config = dict(
    vocab_size=3618,
    norm_eps=1e-05,
    bias='all',
    init='normal',
    learning_rate=0.0058,
    warmup_steps=200,
    train_tokens=137100000,
)
Each number is 200 + 40 x the weight over its row's rms, rounded and kept within 0 to 999. Layers, rows and columns count from 0. The size before them is the row's rms in percent of the matrix's.

# layer 7 MLP down (transposed), 960x192, rms 0.0645, rows 515-531, columns 0-95
089,163,185,156,210,175,248,189,159,239,216,295,167,236,115,156,189,167,171,218,166,193,227,256,220,133,205,153,166,200,176,204,260,242,224,213,174,157,235,245,163,254,226,229,243,158,197,241,232,245,190,166,218,124,183,167,237,192,226,121,191,204,236,196,191,204,175,172,248,184,204,183,208,231,205,218,295,193,277,159,183,160,204,213,240,141,240,239,261,189,250,219,184,197,194,268,179
095,202,211,133,159,214,203,213,232,202,213,210,186,226,202,167,231,230,112,144,222,185,181,185,254,179,201,133,177,173,213,240,125,244,217,244,169,155,218,154,189,211,224,286,182,179,254,230,217,195,185,173,111,225,148,160,160,209,195,169,157,164,232,286,222,199,210,180,221,161,215,148,218,202,291,197,214,244,198,105,154,219,182,189,259,188,185,224,246,200,183,214,210,220,170,315,192
095,205,140,165,234,193,220,196,199,267,200,216,217,199,222,276,141,190,213,186,171,192,274,162,157,215,212,240,152,217,160,189,144,205,216,232,129,182,165,202,188,242,231,197,229,187,214,154,161,169,239,221,155,268,192,127,180,149,233,235,204,221,257,226,205,204,259,161,181,267,225,176,168,141,178,220,216,266,243,169,218,223,223,208,193,175,179,241,248,258,150,178,255,290,231,202,257
097,221,213,179,170,222,236,254,210,206,150,155,225,211,172,178,236,269,126,168,216,200,245,183,158,174,233,277,196,229,188,216,147,187,111,190,237,218,253,203,281,245,225,114,248,229,287,224,184,190,235,227,222,183,164,164,299,261,225,118,227,196,243,190,170,292,168,118,185,132,211,154,216,234,159,224,182,208,201,208,253,223,210,184,262,174,200,155,176,278,200,182,200,149,207,276,266
104,223,225,227,217,227,170,94,211,189,238,211,215,243,202,249,156,240,214,212,220,252,185,192,193,133,290,240,163,235,220,196,195,203,144,234,192,155,170,146,149,137,193,135,228,213,175,190,126,184,241,164,176,119,171,193,203,210,214,212,165,236,231,169,153,263,244,203,193,179,203,211,245,177,207,165,192,252,197,216,182,155,255,243,232,142,199,261,270,206,260,232,226,214,152,228,202
081,209,84,192,235,190,242,187,165,170,222,212,75,215,194,273,228,251,214,192,103,282,250,167,225,151,220,250,162,208,171,143,175,225,192,221,254,213,182,204,153,196,188,212,224,247,165,218,194,176,168,194,147,167,242,216,179,133,153,241,186,190,194,225,146,188,258,251,119,235,156,256,264,175,237,201,194,249,203,224,209,198,146,153,245,196,229,113,209,261,218,138,154,251,190,187,216
100,179,269,237,219,245,182,193,218,234,133,239,169,176,171,178,169,228,263,144,128,178,180,172,282,201,197,195,238,155,173,229,197,250,231,181,144,158,190,189,244,230,222,194,262,211,209,230,223,176,213,212,101,231,168,263,246,192,219,157,250,204,190,190,201,221,229,182,156,168,133,196,143,175,188,248,260,199,202,171,178,222,182,171,124,183,174,154,161,197,186,295,149,185,257,140,153
100,158,239,200,183,190,201,235,254,220,218,227,213,197,172,143,178,221,168,149,242,192,185,139,206,178,210,222,197,135,123,253,334,232,134,127,187,182,236,205,129,190,202,172,198,226,177,171,253,189,210,200,265,145,211,189,178,219,185,231,166,243,119,205,221,234,118,172,165,149,234,142,237,173,232,200,216,218,217,171,162,256,159,196,215,222,179,225,180,239,329,184,174,240,153,155,129
100,175,175,269,120,253,194,176,211,123,162,142,201,206,188,217,171,194,262,201,165,198,282,202,227,154,255,187,201,216,223,173,299,213,173,228,220,181,190,257,193,162,205,173,219,145,176,215,175,212,248,180,211,204,221,160,193,220,195,196,207,112,176,255,164,326,206,231,145,173,207,252,254,204,223,180,237,173,263,160,241,231,163,305,187,187,214,185,219,217,157,158,132,191,228,226,124
098,150,124,130,236,233,180,193,218,198,188,235,236,221,261,284,216,180,273,212,215,180,169,153,184,161,193,207,246,239,139,280,137,227,154,197,150,203,179,231,202,169,239,196,273,188,181,165,233,198,230,232,169,198,220,197,253,274,132,213,229,255,195,230,193,196,172,121,214,233,187,248,239,164,276,190,220,171,237,183,225,197,237,195,153,198,229,188,46,167,164,221,217,121,156,178,142
107,185,181,173,191,252,279,222,219,182,211,242,172,262,248,212,203,209,226,166,205,167,181,235,140,184,208,130,239,139,228,288,216,167,168,195,218,213,245,258,241,205,230,259,212,224,162,237,183,183,172,199,286,174,173,193,181,271,152,136,183,216,228,68,176,188,209,183,137,230,180,184,125,170,212,221,193,179,162,186,185,173,192,163,248,93,216,164,238,196,248,186,219,161,215,165,251
079,207,199,237,239,217,138,207,159,192,230,201,116,212,241,222,247,182,215,232,217,181,144,227,222,216,187,249,247,210,244,154,183,154,215,203,265,211,214,198,201,192,229,195,161,190,174,213,129,118,256,195,219,240,217,185,239,247,214,262,198,191,165,168,194,205,203,176,237,196,187,261,201,170,223,252,216,180,157,109,117,185,247,281,197,246,165,194,267,226,182,314,204,197,188,135,213
092,239,237,271,224,188,236,229,245,166,248,192,82,201,181,162,175,191,148,216,206,227,135,223,187,276,253,213,171,130,238,311,204,162,222,215,229,180,260,217,179,143,228,198,201,225,182,185,293,282,147,170,198,178,314,114,124,190,217,182,141,156,137,207,180,129,205,153,204,154,205,186,201,186,227,209,194,180,232,187,247,164,163,171,165,163,212,169,248,155,151,154,228,248,218,264,183
107,229,265,190,156,189,218,180,190,180,252,116,118,217,201,213,230,268,197,206,224,189,249,237,262,187,168,186,194,210,167,171,191,200,257,251,277,123,238,168,222,216,236,155,164,121,187,213,239,195,158,224,224,225,139,182,132,152,181,209,275,209,219,226,197,127,163,122,214,241,197,130,215,171,273,180,147,178,161,211,227,219,143,197,224,186,254,204,207,238,188,179,229,238,203,190,260
093,183,199,216,160,292,258,212,167,236,210,215,202,92,202,188,207,223,136,199,229,281,164,212,120,197,150,124,266,177,162,195,137,149,170,179,144,158,228,210,169,267,213,139,194,185,199,248,229,171,203,128,150,253,212,215,229,197,130,256,224,236,131,225,202,227,248,140,137,207,181,191,174,180,212,226,212,145,173,206,179,251,250,177,152,190,158,241,243,255,194,202,171,209,245,241,241
112,196,205,192,213,243,170,177,158,189,227,209,164,146,230,194,178,246,200,181,212,207,194,252,181,202,248,300,164,259,170,267,167,206,233,266,255,227,222,205,157,259,258,129,162,143,216,277,230,179,207,194,175,159,231,154,190,174,144,134,221,232,132,227,144,236,175,159,261,195,241,205,152,274,178,178,216,204,275,131,256,171,154,317,197,192,125,189,214,217,228,181,126,185,252,200,155
111,147,170,209,216,181,241,243,157,210,183,204,184,164,236,236,203,242,196,151,204,199,222,157,196,204,189,161,186,127,114,175,230,219,105,176,164,231,203,159,205,269,213,193,231,206,192,221,135,212,187,203,202,161,231,203,195,265,135,181,166,219,235,172,237,187,294,195,287,200,214,195,226,203,170,178,206,274,252,200,267,255,186,239,249,132,234,195,254,153,179,107,218,250,172,271,168
# layer 7 MLP up, 960x192, rms 0.135, rows 516-532, columns 0-95
096,278,116,179,207,162,167,173,269,204,233,232,213,271,245,195,139,209,219,299,83,186,239,199,189,164,175,151,264,210,192,207,173,177,247,100,166,294,198,199,205,145,150,183,208,163,198,183,248,238,263,196,197,189,183,188,182,157,206,248,221,144,269,244,145,169,181,156,209,178,139,199,206,273,276,187,191,259,224,218,114,173,185,239,77,240,207,138,220,247,235,198,180,168,194,179,162
093,195,185,231,237,188,190,146,243,219,209,193,224,204,209,191,138,107,209,162,258,207,241,230,185,267,145,221,228,209,200,138,166,199,287,215,197,229,220,261,203,228,157,221,154,225,185,193,169,172,260,180,234,254,186,258,172,207,199,162,214,226,137,181,220,180,174,215,237,200,194,226,132,225,150,184,149,229,202,209,152,254,188,197,238,252,236,208,184,216,245,197,148,202,208,190,201
101,203,162,163,243,226,265,193,125,310,234,167,221,190,168,172,214,166,240,258,176,174,220,199,219,201,202,172,243,242,222,154,219,176,220,225,164,170,203,248,260,155,182,141,141,166,210,153,252,195,184,100,271,172,208,197,151,160,211,189,235,230,224,231,302,170,233,286,255,163,244,263,162,179,222,234,121,154,220,169,129,236,166,201,226,196,164,172,234,196,212,183,200,291,173,258,138
100,305,177,180,134,195,180,153,135,216,185,209,187,199,202,168,168,221,182,155,237,187,178,96,169,180,351,283,204,141,240,212,230,164,192,227,203,158,247,221,212,221,168,179,248,216,212,195,154,218,220,182,235,193,210,217,202,253,232,156,157,192,201,221,218,208,218,199,205,246,168,208,215,243,172,130,221,204,215,184,232,171,267,181,264,171,197,212,217,202,221,227,145,171,256,187,154
090,254,151,206,193,248,174,137,206,243,261,215,268,184,166,155,225,216,217,179,202,153,160,146,174,229,249,274,243,205,200,192,145,226,191,125,262,182,198,252,194,240,140,212,159,225,214,180,247,179,267,241,266,199,189,157,265,177,237,217,256,262,170,178,119,126,206,202,171,172,208,214,178,197,251,208,257,266,266,203,221,137,288,187,183,151,149,224,179,196,200,173,167,197,217,153,226
105,250,184,166,132,178,208,162,210,185,126,229,239,261,221,148,148,149,252,267,238,206,213,269,198,266,203,189,231,178,200,124,137,223,237,184,134,188,219,211,205,172,178,281,311,261,213,195,232,231,195,229,200,182,287,190,140,244,235,198,174,160,192,218,204,208,228,228,183,151,252,226,197,212,172,235,216,218,253,218,131,238,184,195,223,188,244,226,255,208,201,133,230,187,176,270,242
098,202,180,190,242,182,201,205,229,229,189,231,252,175,278,127,223,155,186,169,239,238,251,138,218,259,180,83,260,227,192,150,154,189,190,217,201,215,228,174,175,196,229,231,244,153,199,170,226,203,242,231,190,233,227,228,207,263,258,187,262,198,230,120,182,208,244,192,279,248,174,236,156,168,171,197,208,105,229,150,222,208,168,220,227,257,185,216,196,219,158,242,217,198,219,193,257
098,245,237,171,130,235,213,206,264,216,205,210,274,203,160,221,240,184,230,208,205,223,207,228,211,236,215,149,283,177,202,215,96,219,197,226,280,271,164,245,257,182,190,178,136,226,219,111,202,170,197,240,233,225,151,159,184,94,170,211,281,195,130,151,194,149,128,179,238,223,145,228,140,236,190,226,233,168,169,224,193,219,263,200,161,175,219,209,173,174,116,176,194,206,254,238,193
099,204,218,229,230,262,172,185,209,213,202,190,173,177,194,141,243,194,157,137,205,182,233,133,213,195,273,160,247,195,227,221,173,184,169,152,239,176,175,117,197,272,216,239,152,174,225,199,235,211,221,235,162,213,260,146,139,240,219,183,201,227,160,149,303,212,193,133,220,229,223,205,211,134,141,118,206,210,219,178,173,191,158,169,206,207,205,274,267,168,199,196,265,198,231,265,271
098,138,237,162,213,246,273,156,259,253,204,226,154,220,134,183,166,226,269,297,161,231,224,205,190,160,185,228,131,265,179,221,207,217,222,226,131,210,233,222,167,228,183,294,175,212,257,149,237,173,256,238,209,206,135,256,208,124,158,170,114,229,171,206,165,224,236,152,202,177,206,201,191,231,183,240,220,167,164,198,230,145,167,201,224,179,229,175,213,226,201,236,228,164,262,208,213
076,199,187,209,207,179,150,217,210,267,129,204,151,205,160,233,150,245,291,205,174,282,171,218,128,203,176,223,251,240,167,247,191,183,172,233,202,138,249,212,272,223,197,182,217,178,244,190,259,185,163,171,282,138,215,107,136,167,149,175,244,200,240,105,208,237,187,244,273,209,201,174,225,226,129,166,220,123,161,174,228,223,174,210,193,235,194,286,168,187,162,190,219,270,279,201,208
098,193,156,154,181,193,152,185,221,205,144,180,232,263,208,175,236,217,194,244,212,181,190,256,266,105,140,154,187,207,148,177,138,196,172,119,178,294,166,199,185,204,202,198,183,244,210,174,159,188,276,165,171,166,187,192,187,148,224,233,224,196,167,191,255,229,273,197,221,239,132,204,183,218,217,235,215,168,174,177,168,185,257,206,180,213,186,261,204,235,166,187,178,174,200,203,313
104,230,233,261,213,216,228,202,242,208,221,216,185,205,223,224,177,189,155,200,252,151,187,226,271,174,204,258,181,166,209,145,118,173,263,235,198,192,144,192,153,271,86,226,235,157,219,195,253,213,164,204,226,138,251,167,181,266,214,168,241,184,205,220,220,232,148,142,206,104,241,186,191,196,188,148,178,168,212,235,243,209,181,153,173,216,145,156,193,239,249,185,129,196,182,193,230
094,184,171,147,163,155,231,207,213,231,197,158,134,148,214,242,197,166,242,217,175,178,148,164,221,184,235,231,148,277,235,208,179,194,228,214,221,165,122,209,221,250,192,178,236,144,250,198,202,263,176,192,104,182,159,135,243,168,223,213,136,283,228,182,178,201,211,204,232,182,195,224,262,200,141,184,233,195,260,168,226,242,160,185,232,198,213,299,249,235,240,215,201,230,203,120,119
117,252,187,166,291,211,85,227,177,190,120,204,192,220,121,142,228,219,230,140,184,229,213,244,176,261,217,173,227,222,173,167,170,206,209,217,251,268,243,215,143,250,152,239,184,109,221,191,188,207,185,175,280,235,199,151,193,179,162,188,226,160,145,264,182,187,238,198,192,236,201,247,181,234,180,152,167,217,186,194,218,264,220,297,200,220,176,152,145,193,288,215,242,215,142,150,171
111,274,182,200,300,207,197,239,204,294,256,187,250,273,293,212,187,115,183,179,266,163,188,213,237,153,198,202,218,175,247,201,252,273,288,182,170,183,175,130,155,160,193,127,204,277,271,137,88,207,234,248,176,239,163,253,254,222,174,212,191,249,128,146,208,172,205,129,196,163,332,137,160,210,172,237,177,157,202,129,230,196,224,143,190,281,183,267,190,188,191,178,159,160,233,198,198
106,214,198,268,218,146,155,167,107,229,147,244,231,222,221,256,252,194,160,163,222,179,227,167,193,180,146,211,229,180,187,203,172,247,100,158,196,186,181,205,193,97,143,203,193,141,187,214,204,214,188,136,231,242,140,209,193,187,265,216,188,180,120,189,204,192,176,253,137,161,208,201,281,233,211,187,189,213,259,237,119,172,212,234,200,260,192,170,190,192,210,129,205,172,206,215,173